Part of a small language model's weights.
Size: 11 layers, 4 heads of 32, MLP 512 squared ReLU, vocabulary 1024.
Training: a variant of Adam for these matrices, 11299 steps.
Each number is 500 + 40 x the weight over its row's rms, rounded and kept within 0 to 999. Layers, rows and columns count from 0. Numbers have three digits each. The size before them is the row's rms in percent of the matrix's.

# q: layer 3 attention query, 128x128, rms 0.0865, rows 0-31, columns 0-127
# k: layer 3 attention key, 128x128, rms 0.0872, rows 0-31, columns 0-127
# v: layer 3 attention value, 128x128, rms 0.0818, rows 0-20, columns 0-127
# o: layer 3 attention output (transposed), 128x128, rms 0.0484, rows 0-19, columns 0-127
q0 058:542421496520517451571523535466415490470540515530440531459524504453528552504521515439468521485507532509548478559518502520595497511501516472578449437479433471447466553431528480453533512476488556549489509513504410497463530628462467556537504476434489446530479532512485455517515537521492501536528435486448514509462466524582478485541552487562567456507518456494484530495443527557500539516501
k0 089:557552516520509451455550586510510475482487505483466450527519509533469527521487408491482511489449542539464545519540519443586569464484512487465500400500541475482528541506454535504473441520463480539560519508487464533514508524558573480473534493508518522425506486472445538444487503551508455449541533525480426484454453475583489553522543511470423573528495516444514469587419441491528514438473
q1 094:539531496519475478525540543612538530455547486467497514479439462512514465506596486478492595556490583481538454485465478575549529545468544511502495467504519467533535493453539534464514434486498532499487460494460486493476461588517441572542496468451487472533489484462499519461524443457474497512504471492605479503430417534507468506457532487488467571504436477521441501570485438492420549537505
k1 110:450506545528545503518507465440450537415533540554491504458426536465513471493505508499503519495528530452496513513464473502551448464546474446546475609458462441564443518485543499520545586536463483542454413568518543507481485478494477506488517484521440530540547508520516556494520547436515506477484489359512514472491513519489497452487491483547585533592526421530524481492483563517477551525494
q2 069:464515494480432536483440483541512512513456519497502481514504445463529504518461502502476514517466459549403482556578473452495504506507486502522548487566554449443464387466497501571481514477521517487538646525483482484566404592520524536521510507546546535404487524517570490495493454470515483564467553501464480513467512529535510568477502489463498531470522497513476432498556510518418537471517
k2 089:489541503531493506508510453539565484429459493452511491495512470492558466497480425510438540541608510479493472526464504511512467541506490503540482551453452525583459654508467488502516594472411537430485439550489536546489487504506487532467518505517509391475528567526534551518514453496493456484418488483435469481514499483504506563495517571506548496524548464502482439463478505538493488544527
q3 115:533446473566486439542508520518515523444475461516531502470455499493554460511578534439490583520495629441521473524470508531517538556428518471501556474483457463467517507485488502503510458518475592543514483501473459459487470591478387568557535441420512523520452475510485478483516531491482481498519443458531515503442457522571439517479494475494465508503451476526480519557479487494430580543484
k3 125:452444553486458496582448478541440541529513509515526470411487489431448486565527468508505515468523492471553515457493530564493481471514527422540554572478440516473516438545513496541500535529484558520525472549458527463437491493514449514550470542514434524555557506511496468556479506451443537462461486418543606506523484585459489510521444462524509466438533517582493509476530539509448480530529
q4 070:506488528509484457514459519520519474500416522472417480552483475504504507471415522476423520604530527543487528438548556501491461448544460500536534412502505495465501543512451510502508505520510452403540486519495517531497555579545531469454396540525492492457487553421485524498497436503532555565449567495436454474523535543520575518520511492530504493507504531554516511546468443442489468427494
k4 075:473601524507477478487503456510556525450503503533518464533444478514538496489509550517529530516581576484449535537532485523429462571492479492540498568464462482555470546412491530475475524479485555478473420538490494535463492495459488492502463447475454414502595560526556534508540466456532545464498536495467450446534483485495457512553466477569518532490507525500447518440458512591440473528595
q5 123:563485441491500475510467520542503519455488489484513468452423501484455476509539495451430592520511548492535426503554494555500518573464508498538579508447472493517501475562517449501508506504464514534476547549450430473460510579525338581541476505451504567496498512447508496451558455495533475501489514464522515511459464529564460579473518499511484526440441517516510502535508465515492572554528
k5 133:443434526514422471514470535538459524562502517540536442441469505474499523503531537501528512466525509456536521432443513574506543495534552432525516519465470507434495468503502505503549504511452522550500483529435534509431508474487440493528516538480437509575493441515493458539496489500452532451471448432524614573538503583489522441463478423582454465433525508538471499508539550478461482509569
q6 109:636540526488554435509416557493515564463490542526521455508407536489584535446441505585505583542509526468580522496530519530445537560512526491483442477526537519489481541518530501513492463562454441474450504467555477422489486508504492473467487508458487484487546489428491484473514472510499451527529438466553433469483416514535540488487504512558524469532465511484523452525507472479492553471542
k6 083:546403517515516498443510509445499505476538512411506563463569500518510496456542479485448488534403537470479457437473495469536467508514483504431515485496560526442496566530506449501600562470531467522571490497535569508517491468475484487569551462529541489509504471454448525563488461530498536542472496561426537548445579491530516408445500507445475551535451523499507453515512489477506512506426
q7 125:462473471456458529442575508494475478542543499423503531591584456516551491439494477494574435536524450538495489470472450449439476463497479499453495504499478549557500497480519490476536529502562466556509491536576531599559578456503586470450540512559574489510436458550510511545492466508458531508446479534502510491469556453484477436516555447461496501504540479484492509537496466531462455477433
k7 129:527486485578576499474541491489503421461452494456504533539517451505483474513465440440512476509458510487485535509526532423535485466498403489487572486567542568562533538490478479478525469497535528501550468473512499528543557486552549486455525502574573557511478468464526483527481495519503480556465518615485422498489579477521513555502521561433443496515465537441514503499488491470525521467376
q8 097:483401518543473538495503511422484518452469465497553486453537563539444620512465489528474505480482507451504488518542529508487527456544489496566512463477519540519446548553507496551560537540481507536471439456548570466501559517496557480468507511528500571470543465474432470526468550489488473510476427524490489498509476496484512461439448526479424523591485473521473431476455554486617568502466
k8 105:467477378532562556490522489464501520477492462490557498482489507533457474468477567479562461503530520484454467528482521476515544457507481480448569532524528427522513482499527454472549483475471516574440548461495482505552496459562513569495486522464608568530460532510459497586488406477563457489508495519453503601519507432483462496480489528459523447511436525560468530478432553464465526507518
q9 097:561454465489588486497483485435489479470516468496497473501489495491516467436474394470539501574485550502501528504498548420542529508532469491512532461496485498549527565476464527450532502536574461519489457486516563510519517491573494474501598536580500528533525464519520433494463505547503493521501513504513425491471501481487519547470534567535407575547509500416548406502600420514509493472509
k9 095:498508509538482488475476504553467396523550473568503449546392469542502501477482558515493500411537530506482448560538472485412560501494497525484438503526523482534469569555469438496534541493514513513495497490533488436505451532559519535519512473497514579493481546494495444489514546487477522475522542490483394419481491397519475509529447487513514473491458489411550503545479537528594456519548
q10 104:560512495534578408416458510509517593405476500510437511484520540437576481500479473605512491491433469469527569513512499443505496441487491497467441461516576541545536441521482510496522537481593495508515552502464480449462489476569519451488545502498484438489545530476560435505502570544439455561478526507515475427517454513537502531549498546503517485540449486455488482512516475511500513483508
k10 100:571514529459428508503506466530573439518507491463410508506516476534506505453597510524443487484491476526480455451454499538441500510469521548488476501488490593497513588511573538498551617498489522447443564503547587491513501437502521520489514485439451483460522518454482494557465435496454486490523487435480510480418528524549466581485497484416542521524469475515494465559483520549535468490494
q11 095:511503482548520450501497564487510480555502556514539492530506514503583531460476523522518487512536435477523552567487519555449471479499510438516416477510454551471481458551547459573484493462476502486486483516563503515567469423471483528418464458447508424498477538519505506492431447504450469454525499477473504493562505484468424395515544401565560401481538508567491550540480497504476500533507
k11 103:515466503468479480442472505445531572478569497475532582486539500530481452490466432467561505575466557475467548507539500523509416500552480465495576458503538512465548456471536473589454472454463528512547455547550481452481518435452490508534562483557450478442564491454490565506576498516451506544544440579472561496468475515479444474536541468465562497500487474559494485517499503466448520503446
q12 092:502427503435447474547513482516545500497489543424544496548473508477469560636589536498525498469537570477544525508504459539483481489525508502470483508474508505523459540469427518526527467476473489488569597495472462543459456555490421552529485455472501548509517508498517514472558561424462448473471474486488461434511554509529444573554497510467510456402442547499460469558488514495474478497478
k12 094:519547505527551511523476535544500491569483544480472498504558478434499549474535569471449443431545440560507564541474481525558455422471514568526518474550469518495446447452476503513507503483500405475469545445484537557563443502483483490468458518492459503556553493525551489496495553453506558427401519485529521510550569564534555505432449442503462504510482570462460476476475451503504508507481
q13 088:550494523486510496518471509481519490466471474513463489445474548487450483524467402432563470544443507504504497466516515459547572443533509464549497475504495533466500574552474516479487510550466480538525532481472512507491457483492483358567476496487484503514591450530509430539487541550508509519593568469445433545569535473454533483479441527585463491523504482511573470494528450514569552551484
k13 093:503502527511528493584508524515483484473512499498501473569440437497503519507517460534367484518518562517490476501466517477528507530544497583533412473486480454503473572506544498531490557468470484506501455514534484428433454576520550551497477433462512491493537528510514502490502489379543533495540619472425488494518482508529522464523463598498575454476488470438530505481434531510531485549524
q14 101:491457537510567628465475512432454526510526482534539498508501554525472545545426531514470520509497498533491522480529497511552496500500542480463476453457517493535504548583481422501552514513534495492517349481535570486461501441471524553469476482529431490496528539464456472508487548467491465516461446505545512455548457503557564519464411530471526544524515537505490437466521576434533462469542
k14 091:492486490510539522446492473485511510440599462463526570457505491536522451516534550499539476541472535519528422479482483480484530503468517475440528580483517452460487470466514448453536445490466538578470586482491537545491450496457442501565506526469586513481450522546477499528503472565552515489526490552486486553513477420497549466468507415433427573527453550554461514504474539441442521488568
q15 102:485509507496528557504522493490489523598500470546521518495553520527506529507491560527512494570518501537535475511509487582430385519473555467426434568489545475479466483522507485589500549514495497434515510546512466520496468468481509486448498421529481421475493559487468548467464419446475498524478483479511542456479495454530538489495477419496592458409524549558523514488450574458449444511502
k15 100:508535545518474489448509514403550587421537432440512549459536530525544483497497451526482520550480515485527603464483475519515450477502516366442560547448481485420488515451500493418436481470522532488526493480516535541548527446453503433547512524562472440492532499543479549511500548514488524540486487582509532459493507503489552461481548477491487572464510486553481539487504519501424503488491
q16 104:409438438447477503497537474520484521536524539582490495472486458496462542523544557499382478449487544455560543510463429585509499520472501482459443560489517523515479487483550479519455479436483543483577421473561481524484493502506490557501469506502545532515484467493485539450513555482551515468397430507520560574491493492525496450478505483472546514455534454524549563488469581480484445539508
k16 097:506521470548475534512495477481547512501511489512502540423502512473452570489524438532546571498470495477552576501520490511427544449473512481558515485511473487554470471453457529493472407488543478508505557490439546515567518492478469398470459507512509459545492468474527497504513538574515452518529449497552533562488513470437489435443543465560423467550548546615518432526483499487497581458458
q17 089:472536569484458561511494524463502507529441498478528524451497519523548470562485542495458488513471500594509472477465456506514502433488535483462434543506513492475513484566558537496516492534559446565491496417434506448477529463499567521603484488519542500482472506536510551530509567490489477445471454531466526454439533523490507527470424466427520517550482418470412543538499528454499430594443
k17 081:478516546454559536510536493482528492447417439440483519574562521493449485542487500538488436529515488484604487560497457513544531464472543555571540561479518458513530425510516492518461392539467514428421515563504522498545518475452440506531432515436468500528492536471519524459415474523513526479469528455517460493563510479520482508482532559461489460533557513553480500516467498570515498479571
q18 115:558560465469521411476491546426479538465523500494441595551479525499520436434461567499516500505519537505562516521543480513501484478515495525427494486532547563560537479489515526489498454532554449589500462456521489523468513465526497494428457514439436524493576478453512542477560463469535513552450579506560469433522462491533459435472503503489498494493444521500468526483483480467420480393491
k18 114:516496511523466478455481498518546524534534512489485531524480513544580494498495544488472431481493452529559452439432527513463450573529547465549520502547543559505541511505561499448481482500487471507507503562500529480438578490570485526479481492531417530435475504448618504465548486492458532481456474428495474524453508462472495500450536522388426475488508463527472469614519580488506547493463
q19 094:534541492514561475471532513519514511504483501557495506463494531503479441528491495528544483545470569600544452485471494499475445483445489505401469652538533438479471472507541538478422552500521430404509578509482468496529533524487499424481557521542491426444480489446526532517418443531560520525516496512537461478493495493519527523493447506500480561474511544470525520510570433489447500488482
k19 096:512545537434480527454474458471501532494511474518526495532505523496560477482513479577468494487507496523493524499483503476409553533527507462509424545446483492477438594531493558458417571490543476407525446509589519517517514484521512440549535481566470504489484559530480511483459520501492500535555532474510467416510455427504559486525480496520563507403553484513534506519485597574492404479505
q20 106:495495424439539475496509450586491517468550536515506448512524440534551489395480507543488543491447522405520478500474461468494524519481474566478462497528466462530539482440527509433518517456572472486480477530498509488524515486545521537549506548524555452522407501488477456454493509547516486527525463507523594542426460470532499484498499491459523524575549438515541561493586573552424449532502
k20 110:542473547524441510557489454452475506513526505520505519480494539510507517486518475517580505505438539421563484424540462511452533469439477478522423559488469557462518499491451518507523467646569535509496467540434567487530523477487540452500509561494515526483525493430459475467497521527521427517524462535535494465410497545504486537541423492514425542497599471465525496590523502505503532500476
q21 111:474515460490527506472463501454470589500530494551419501460550523503488451397441489523468528472494474493466497532495502491491560477514533512462456422563517536525612455489459523516483541463567409490507458561570557489499452402531574471452460501579490461501544508481520478454540495451495495525517527472481564500457424491541522467476495532486514464584483512547535482480498557483498489468562
k21 093:507453590516447475487545428442556519434511478446484544476503517530536546473513446494525530508441535465549456401480489484530495496459548471456485477431577532503476567521466516459527469529528529443531482520481585555445539458461504496517560574501500446425513545467561525493509456506526513533478473579481506507391498512523506446468547534447441506489485460481509532539499539441446517523468
q22 094:469530488511520472527457527534469452529507536487488495580450468547456482503524561444486522493530406595461533528509487519486480569512522466466578422487518503516515496511520433545513465517461524588494441504473509544453475435442497610483395468456472483501468525486456485540538457425487504509475568433468450493549494582469538526567516503534544481494501532481452519463450481484516454527539
k22 097:468485553555519452440514547602494526516534513469473575455495546440514522572514497437571487586483508541445500475493552522539503606537481543505515472511466535477503463448516467514496475478402522540526458556505451512454514553512459551498494458504503443468484420533482519469514491537413542463471472514511516499546481539511491423490579471492423503514503499473502510417468408508520537504519
q23 106:433507518498540523471483492544579496477422489437536456527471508478460512532531537532492509416473450507477533530493471480540506498459513506434545435523514439470485415476506424469476514512527485466546513542427500474415539515503504577499537501485516479486437527492447462551487581567438502449525405537516552476530498524494562522556396500453500517542485495465483556499518555526556466580504
k23 088:517456556495451566526553474526508497510419587541459505527580570448476487469466473463574478484476458558446504510548484494493551484478513540433437534520381470486444432537515550487527503540483552449459533524497494511488532480418473512494523483465587481528540509511418505485428495552499474515546473534512580476487477556524508484472478455498500566491564553493463506470503479558492463491553
q24 090:434472488485551519505486481438479510445512545457528431516476481439493575514522584458471446466504474462464571500495535498570523562488528495594525442417473464494498545494462430504516457512504574538589468482492481550488533451483495546513528513486503560562511524527464438502557640499477468509520466511478498520496522519481512531533556576483505469485452495490465490484498531513600472548543
k24 097:514488501517522507566472505591541435509507586504483508478501512466446525465525574496512468473477494496515511531507525600543480491499517539463477505513469503473509460492504458528555469451472515527437559475486475468469444480502458471487501505375561583545489467499486479481507582612523475466483447544531519504508508554546496459473504434512395493543456539494460490432528447442552568555466
q25 095:528535492510503478506470533554492521514526418508481529523530473566596459431413463598471528598542530490514460500487539530418489387516458492495393514552556520561518476472465528553513535495555454543419499499534511460530490494482544469476568501540505433506513500471460540498451454464540502539464528450497504489554498522518501518463512449497507532542543486488459470484489475487415487451526
k25 086:541492553449470460442499494480490538470486431464528510517458513497506503476458503501565503599451498469509462517523464451459417505478527460489565545495532551482559542457474484469485455575582512471527472551529474510489510501549539549516510470577455451391491537506457527527536398427479505558508462493474466491500512433515442563565553508481508492532474460568539524552511546548451527456477
q26 100:550530474465499486486526513487468554521558500527470552477538474498532445445434488584510529524527595485523468484457508503436464500499499525435411551535559515531497531480463559548508515533551446434426505490551524486564491513535533444458481533566459464488547516454502526463503465448490482591530544522500537458433439489590503507473534486484540529494535519554489451498541528495408506409510
k26 090:519493547486437496499504426444522533457540513461515541472496447558556479474567504550490485554470494484567496423440486501500429476476523429460528557445568603432503584481423486466510518549556509515531489506497565519495528481509535469543524542550455515489477551476543506519514449475518532554456494542554506506458521470533534508500494492453422546499465478534547521571520603493437501449488
q27 136:560532465482498535462431529502548559509504476546399496527481567486513447396442508567499514533512465506448474502517544493488536478499514517516440386591480504497566492489462517494493532526550424475473520532552534465519429420503538488463498529535457438505559545413504506479503476498494488501555552455501494502503437496513528470516436505520522470591480493530545460427535491534513495443550
k27 099:499409585504458486475545463452489488457486492449491534536529523530523534478533468504471467516410523466475453442489491448551463520516562481437487469442566530505488553514492484484560492502529513481515437536546567548400530482446528526545540530581508486414573522512516511473507410498520533566528499531430511502408542547515512413507499562448481544509475462469484492532501504462470522481474
q28 097:532516513557553523420485525484468564515469436530452536477525538517585487479402515551502524533513540533511424523478483446508512456520507497420423459542535485499511487519521531505532557445573454472485445498495514454506568439477601457431566501518508406493460542537448535494442505503493477515521467515515525491490442482535535477484439505458557481581498557516452477424477516482512452512517
k28 089:503484484475512479433523442394494537463486444453464535500532560515530470505460474497568521552478571436545460483502500527499468482499559457433515592465559504470569516564528523425496413507537516457489497508539558492459553395489493499534478558479501493448471591447485509519506453523490496596542456527487486513466488484524529534537506552405516535474502462516485523551488532509474458461532
q29 113:519526463525443493548565456458455459515506597464502498466583474483530530473499433476608488475522559450511437503489527511496506548503494499547470563423450541450445528495551540538504516465451505507479514508503507565640486518499499405525521508495487512525477471534567502478508481492419474505528515564485514541431500420455448471484593419507532496489519489542505490511506517513455520506487
k29 094:456541433527544517557488500426499538498534504519492476501449495583419496525487488548465536527606528443585601487472502541505500516509480471492565518471547499447541516531435465569460499511490501530512457439478509431596528465550517426493481540511433580503527483505514476494498574489462472444487444578554469503488441491522538558528478512539521451480491460444501471509498501457524462508472
q30 102:582494441421450511525546486524552486485540500420544521496514460561524471452467511530535497506523593463550469447478481488462499480459484515513453568528490495532492488449503573493527459529517454551455547456468467522545502583530482509515528550521538536528481419460510568496527510460545505519454500518499527475487548463553441510442565400469445569519547412474456473512472511522417496470464
k30 106:531517517498503541562500506494489478525461462510530440525469512512455476463477540503521443431513423504604500533519475465493444428482514450537551503554517544500577417498465477547477433590571476544497442523465474504523519501594548473421470538541466551519507496469512472485508451424500492464443511437556480508543519470490476540497465530490463466525528497525512492629516555533479515437516
q31 102:481512523529559500517496542533496477521480461519545501490456573534486527588519522500468527481544500623512489483550528522497423490498536453439512537517550489505406453503501475532506514526478475466540499500502502510442464473483476528476472455469444426474506547442520514560494446444501473482429502446552461423632501504520519559500453508516574504421468588472429476554486484452509531477488
k31 090:497535501502514538379476514556505525536514462502474526509571546483512464483511505445454488541557457591437513569491534440482526547564509491516517525538460472491471470441520493453464520469475492504534501468524483509489446466493459550549484412524488435479478424553501522506493510535472576469480487485409522524571535503526582499470597433452536517504485539557512510428469455531450467446545
v0 112:493490535618493493454481532530506494501528528431509463512475529409525523565478475507531532406484472527475507483504512528576433480555528506481419518525501469514541532603496478515503504452459541546544549499477540453514484513457517444476503446513484484471533518546468500491518615576595548485504589510428435493541504499465484445502468520524480536544503521508459464519418498553502448511489
o0 110:465439556572445498422436515450541441510467505437416471481546575476494502541501434557524514489512444526511518563532474490565473451514506468482495491563485497475544509457510492548502527543488486572521440553510536477490544550448505455461526470510533503479486489480508551525495489542544503530472528493387477554555557433495520513505417493488465509488461435468535546492484445537625501479515
v1 105:491486529540446511486504461524545514510554453504479467521529471532424496497458474566489457444545562424474515559458479496538442458542490484498508578530493443457535445607481511552514480485504503545450596471537541446513499547537471426486460476509519474465477573454428458481548556520571499482507537469524453542443516495529519480499504434486494471525489474526578514521454539562481419427516
o1 132:552429528582411488523453503525542490471488459474469520510580516532533519538505491520521502511514437476530516536491508565493477503462491505531445495568501455526494457436474424559512523524436487458500506582496476513510488483595472472487478575486426525442506481476470528519611559572592464503442529431476500505494494528534457430498485475505435453555538485573498516489499477515459442490532
v2 085:533429516457484489496508503532456468482405565513509554447518531493576497529525427441493499509460510528518489457494491516489557472523483483475504439445475567524549526534544472427532614494491564432477421486494547523466529398477474505465519602513465491499533449565495497515507531508488572582481531478537594507523521528489513500506480481523458506498525555464494481518498519420438561519515
o2 104:439527483504501489498529448490436433555492497477551557535455505514490460441543515486502525517474519486535546480522449480520521497541468475503481493454518641482461493542565522487467445517474530547489509480490541497503521496474556489564547431496609475521555521528535482523421486449405525438479445551525472537470594438518412483468526497467537535485443529458529495468517585463502537513478
v3 091:501504525539515516465498466465527538483520563500417509437485527449469487526480541522496561519502482485428464550541433458542544512461470515516478560504493477489408487535511458553569366480529487559502591482599459461466493466465521499483538429484512523453600452449466515460475569529505482501527511532519448506523497501555501505562497560513518522515521496501464568437490487545570539530488
o3 113:494477477511475477506380472532536490516430552493469448529448529444496499506482547519476477491569551486468497551506515425535527560443539509451546438440520467474505493525482470472514508431564527470505548527514488483452517517516464499456472475501501551494477507510511441497476464444548474511582541468466423531594529453476536506591402565541521497547596448477492571518499475503556516517519
v4 101:464453508434497427550523410591516494509546439559429499570459471529465492495465442523527444410498567542513512439477537524467526442593479478468489519507510516523468527580450493462531547482484496530476498511565529461488509506509524465442441474526488455504545466492450518527488497526505577392489569489542548513501528483483529457544530451513509494502518524522505419512457521502454436528552
o4 128:510395544578524503526449476495404477462517511448521580513584474522545453481525445522549528534497514486467514545505503528444443521510490528507533469514489565528454506454452441544460508530491525542517439534536538449505527481535588431431502502494495505446527444523471484510503512499489473488452555549535525518491514458488447503416558537502481456523487549564608478500475464437462489477574
v5 094:541452527469528554517545463481529497518520523509473503498490471516396520437442431570525423508553550510404422463464501486507517478521485482499565500574525542482493496543490475541501516488530540572506508556518458470454522551529504426435495478521500462509509542412504474458471445489466503450480589498465492488470491488532532501614524541482488419524454560547493505494468461460506404499528
o5 115:528444577545521508581407484472499537503506496562503480562550522548529457499516405507502538521527510467491446487528426502482458502441527496500516470553558507451440499509470425462515497467598498527462491579554558510498453465473522417481546539490572483476522486525534465421539491547532476479536519430470507471464448497490507462479515505565467450512497505566511452535528477462468489499602
v6 153:468497500482481547534462502463600533511534500506515478538541487518456468464541549553515534491532487494462543530497478548512507565478514511534429512485477429449540447440488527546405509533543469421481447467455491451487478534480547539521458456438460491502551539604470529464551493427487510555493504489521522501499440574484471558573470460509631479471552460482531504482517539509481425508521
o6 066:521513548475503499533415533478561557542515470510444404533435507485503527501533588504495499489528498520491501486447519566463508487516554443495473485557474503483491531471511476518473525520500500503457484481487510472516466443499460571543469528427359496465493517483496526492527529500431489501543502434532495547515457520433472505485453471593540424518553486544432551471446556538516538518623
v7 101:444498500457505446510494489594504487499526471492352465549422489523517491524526487478530492449546444550484471458496497473431540527556452508453459458542453427514497489516486488458485493491556494522533527551549491459501535503514495499464500481526495466507550495515519497519456492579522546428503584430544485455578478490454520512540471547493459460445471562497498530518533466595552576585504
o7 122:482498558512493467520390552476437516391527514489568473470518497525517437465513469502472514507479548509436534563451481445484524496430560522446533497543476540511456522469520493518439445478512456577428462448546522447473569490470495514462555457576560577520528438473480531468517508533481561525503517534500505529521499446453531515509501570515531430467526493450551533537479444532554530522524
v8 160:517484501519539443455548488552389466473464503485478517457465518482549529538469446429490494520459513502518462481512534447481500436526471495469531478495517584553467570570508487464606513461450542583525545512564499545517520466492463485492536541571551509500450439418514489547433509587517495446518470530487491476517521448510523441432529568493407531511467523513463486505486452470518555504485
o8 067:482491455514502498454602470496440432476481550491564597466554495506494470488478417489512499510479520491509509517555468417532496523481444563498534518435508495517494468519496521475526482482505498511534531503516489520492552568486538442453513471561628498533510488530508470524458466481561512501462494573467511468485548472568525509500546541409467580490445509442564459527539444467492474479389
v9 094:517510486436526464527506541568454533487472439512430538453460524508538466438576582446441565489447453511511467538536487482464512540446528521532411490489495487535382435518536523508460457487500394457480508496555484500544495544465484532453476478500469523484546518492435548507523542558408455481532550457488504511497502458533554513440486544508491500469488537528483549522462481566560555530514
o9 131:438481436424476439491485467638417526493490495539496498464461455483492533520509544524480495493454516539478483511477575544496539559520561529415583445537490441548507484515498528443453446485490483445496445544498464460505531514522453549554505439587526595490490493520512486460463514446500499549500494531553478526546514535484530556594492496523526458453469497482495532518501472499524484530416
v10 092:452502540494510438504487540471504495473487568475458477561454544504515481579471393446530453469513468513509504406540448504466513451603460475468461481522441483484546513460517479460473549486514538500553528489430507459486510528541484473506496515553519439553509498591529506536471523548536575588461531425578523479604469521457504469492443525482484479502478500501547460507545529574492515535497
o10 113:439569585507507480501480575413455459379491495467573461498501555472543455452534424490478529526532499526472541522482479466460517500503526510526440550517485599466493483510543537563470482495466470582438528446522537478469577482447487525507496443548548510532516470458510548514498499566405570479504492540485484499451523502474476484449487488506501504491470484433507562519472475552544562519518
v11 074:522496531565554494525504525453515519531504570581513512564521491587476475503519487520440490448500495472474471455547378497523448516510493537549450530535502543455467419469504487603460553513485487501433528461467488500521503583508563457505474420456516425503461547470482550432478515489451417504478580474483540511508527508571520519524470501499530486574434545509524534502459503542466475493515
o11 073:504531566464531460567459534554526503465477404511448407541433523497520456511548495453482457466574472482522433469463534585430503469500529478502488464567506486513459568566440487506516533539521480528442515531561488452511460427527438551561508530543467514470426518465520483449502525554504530511518516485516496514456462516443512496542453424598479480521489511524421522516517503536503517526549
v12 093:511547503452580451506507488505498496499436528646494490502454489501491471467422495502449515521451558442383435474543509494437500494448493486535495492532572522509436505524489447567487532529527463474470472520496495493476500531533511523430539448537529515460518513484526463493468621498380405460499500498479452468522444497504516491534504510478492477541419535538468512481484469465515480518537
o12 123:499492517498529526533509484598456531525508551523511522529507512529502414488555453496476521531502536479465403425502476544550467544549529492465509468525487501536502517538410460435529483418532543524547509557577451426494497482507430473448517476447493488525501489567577365475478499484480484496521512466500500509463462537451530466519469490548504494487507493571514506574429440494531498588532
v13 087:461513542547494574536483562489561505517511504476512438569481475535499507451537492488484488451527491505450490475512486532522480529469528531571396491557499454479576478483457459540447562476520501511506566534444418413505515567568550489538458447510535484517458565505466514483489543470536437489476576498409492477524498468508515535507488461447529477500452438510549498507527480630553484539501
o13 093:532535551464485459516476591483569524399539395530460453465511558544523493558515463480485462499540481540451453518485487539468485471463582475480495486620453492500502528464485464564527539496478380537421489505458487512507489448509438548494499544516445478508472506446520558451559514571522505535520502472511507518518450528446584510495490477542478473490502487509449474512493454544533511506560
v14 091:517524506465452392479487481559506501501494439471477524472525464521514526542537527430486523471496498453591544559489481546479530517533538484512495496456488426545483501495590541469517469469508461433402446381488493485568494463560511553512500560478499470508476507501423481520541504470477504511467457482565541535470554489518485542453514443498540535432557445509544517512535537514505625489495
o14 117:489510396482476483486526483584459482439518447452518575499492466508529564495496595480524458480436483466494533525466566544505520526519468490486480475476483478542498446515535524553488487520438485426526538452409479486525525489645481606529438510493462527475521524497424542547523553502478500553422460564559465534499529518505457498467555496479508511484543512474504496499516533489463500505428
v15 093:531526493521499477476502536480513538493544512547460523470488463550494434511440491574556518472582460546428458460508464481484462478491518528548488536535499497455475452456475458524464419479492462576461539507502529510528480657513448457515487455538516485494492540427539518432508542534500435476541565455487408517522476477547543511486494509476479498545409549540561536541452487572515479527494
o15 114:487479560525512510538445519485487506461453458565453440523526523484537510534469436475507506543532447553505438492496546491499538516509515515502475494563502423514498555535479522450493505482537472469461513575584481497480485452516419501541570509580525560499440467486532491456521496541572498474497535473482503475502489554503530462596441452562407421503501495494434535580528408512491426539471
v16 081:500532517609540538440512499510513501515473515458541498453524521544549582558524478508513511539507484496520503474502457514505457546457522545570539502502510479461517478473508473512454583489433615473505416521438507530556451464507523461558538539435514554496406531533547483482508396518576504541523503524422515427516500526489468564500503481536480553476466523435479531498462507419466525509486
o16 111:551520527456531494494436554456576474496529494451439479522400476511418523527409512486515459469512474484527499440517483504538555364487417426483429535459526554507508544513531521492559512546553486505448513494514525519534443573455533498525560500470535440541508545463494541537495530504550584507474511490470470555477492485465464523509486446519503536455506488451441457541532547522546514525476
v17 095:540465516540474550501517451441542518516463569467478505408518517477422496506466466514554438462549463511431484521525494470502477475533483463500539576519492524498486551544503523473524444441504515617500558538516511519490516541479407409480486543509530501480554545519486450495493474536478562488493463466510430521521506512541570459569510534483453456521473532541493438535441547527427391474493
o17 110:489425587524455536593413475428496523488471513514490455538543531449514506548451432562495549537525521488523502519584459509512488551446483540557500465535575489449488432521484487478503451471551508485532499587545568513440465519468492434480536487517584459468497503496523491508483513518513486457491499441441469472494547550593450456512484534516432426528477484491560521528513491495444496463534
v18 090:553572490545519486478483511525492503489483580455486582420424548497528538536573514483490531501534450594520440482521432471491541516496493533509529482476520522518419502452477525483484509481437515513463422505471479607539428406436499459525535552481504517482509447484554545485500424534480542522488534480457509519512501509498452467480527490550471509515496557462467540531469516478493612580468
o18 123:469511516461532485500447481508420468508488518482464452521407497439459532484421555480478500480467511466514501448519543479529574451477456519486530463419521530454490557575525557464526482477589542495491444494528618472503471522460512524571564441493614523522480504467496513506442454471494553514497508524528440491527532459485498558531504524498518533473488511432447513537532567500546546547433
v19 097:492544534517474480478481546546520508503468498459483456560504478468547569535557497447497546394495446492576507458487510546526475508567542515505400484515463488507591558417505505412500540484474538448424552497407486460578501472530556518574512527482516466504504510544502502530499540527522519522428517511461513479531506509508463477478459429476504530509496468464470479502547532539444590578460
o19 121:485561526460494503481546561469523429379521433445495459464488536534534487585517566443508430432466471520499553563496505509527503454510509487475490496576421505542517533523510502594514474560455440536488471430447542459547512472528461588502469507514524419518468517467476581533472537542465561547469460517479503515481533520463524520468509488451502527445473516451480500492508497507555557481469
v20 123:465492506512473537540456527435579554510534504496541487577518468549435456452537530548503482495547492491459536535511448546534482538489499517523493518497474441443530408409461503546385492556532452448518440494461506468473483534510557522491470458473445506508550576588497512485533493439467485541485521470512500510509462545506489567572446455490593452478542461487539515475513540556474439481502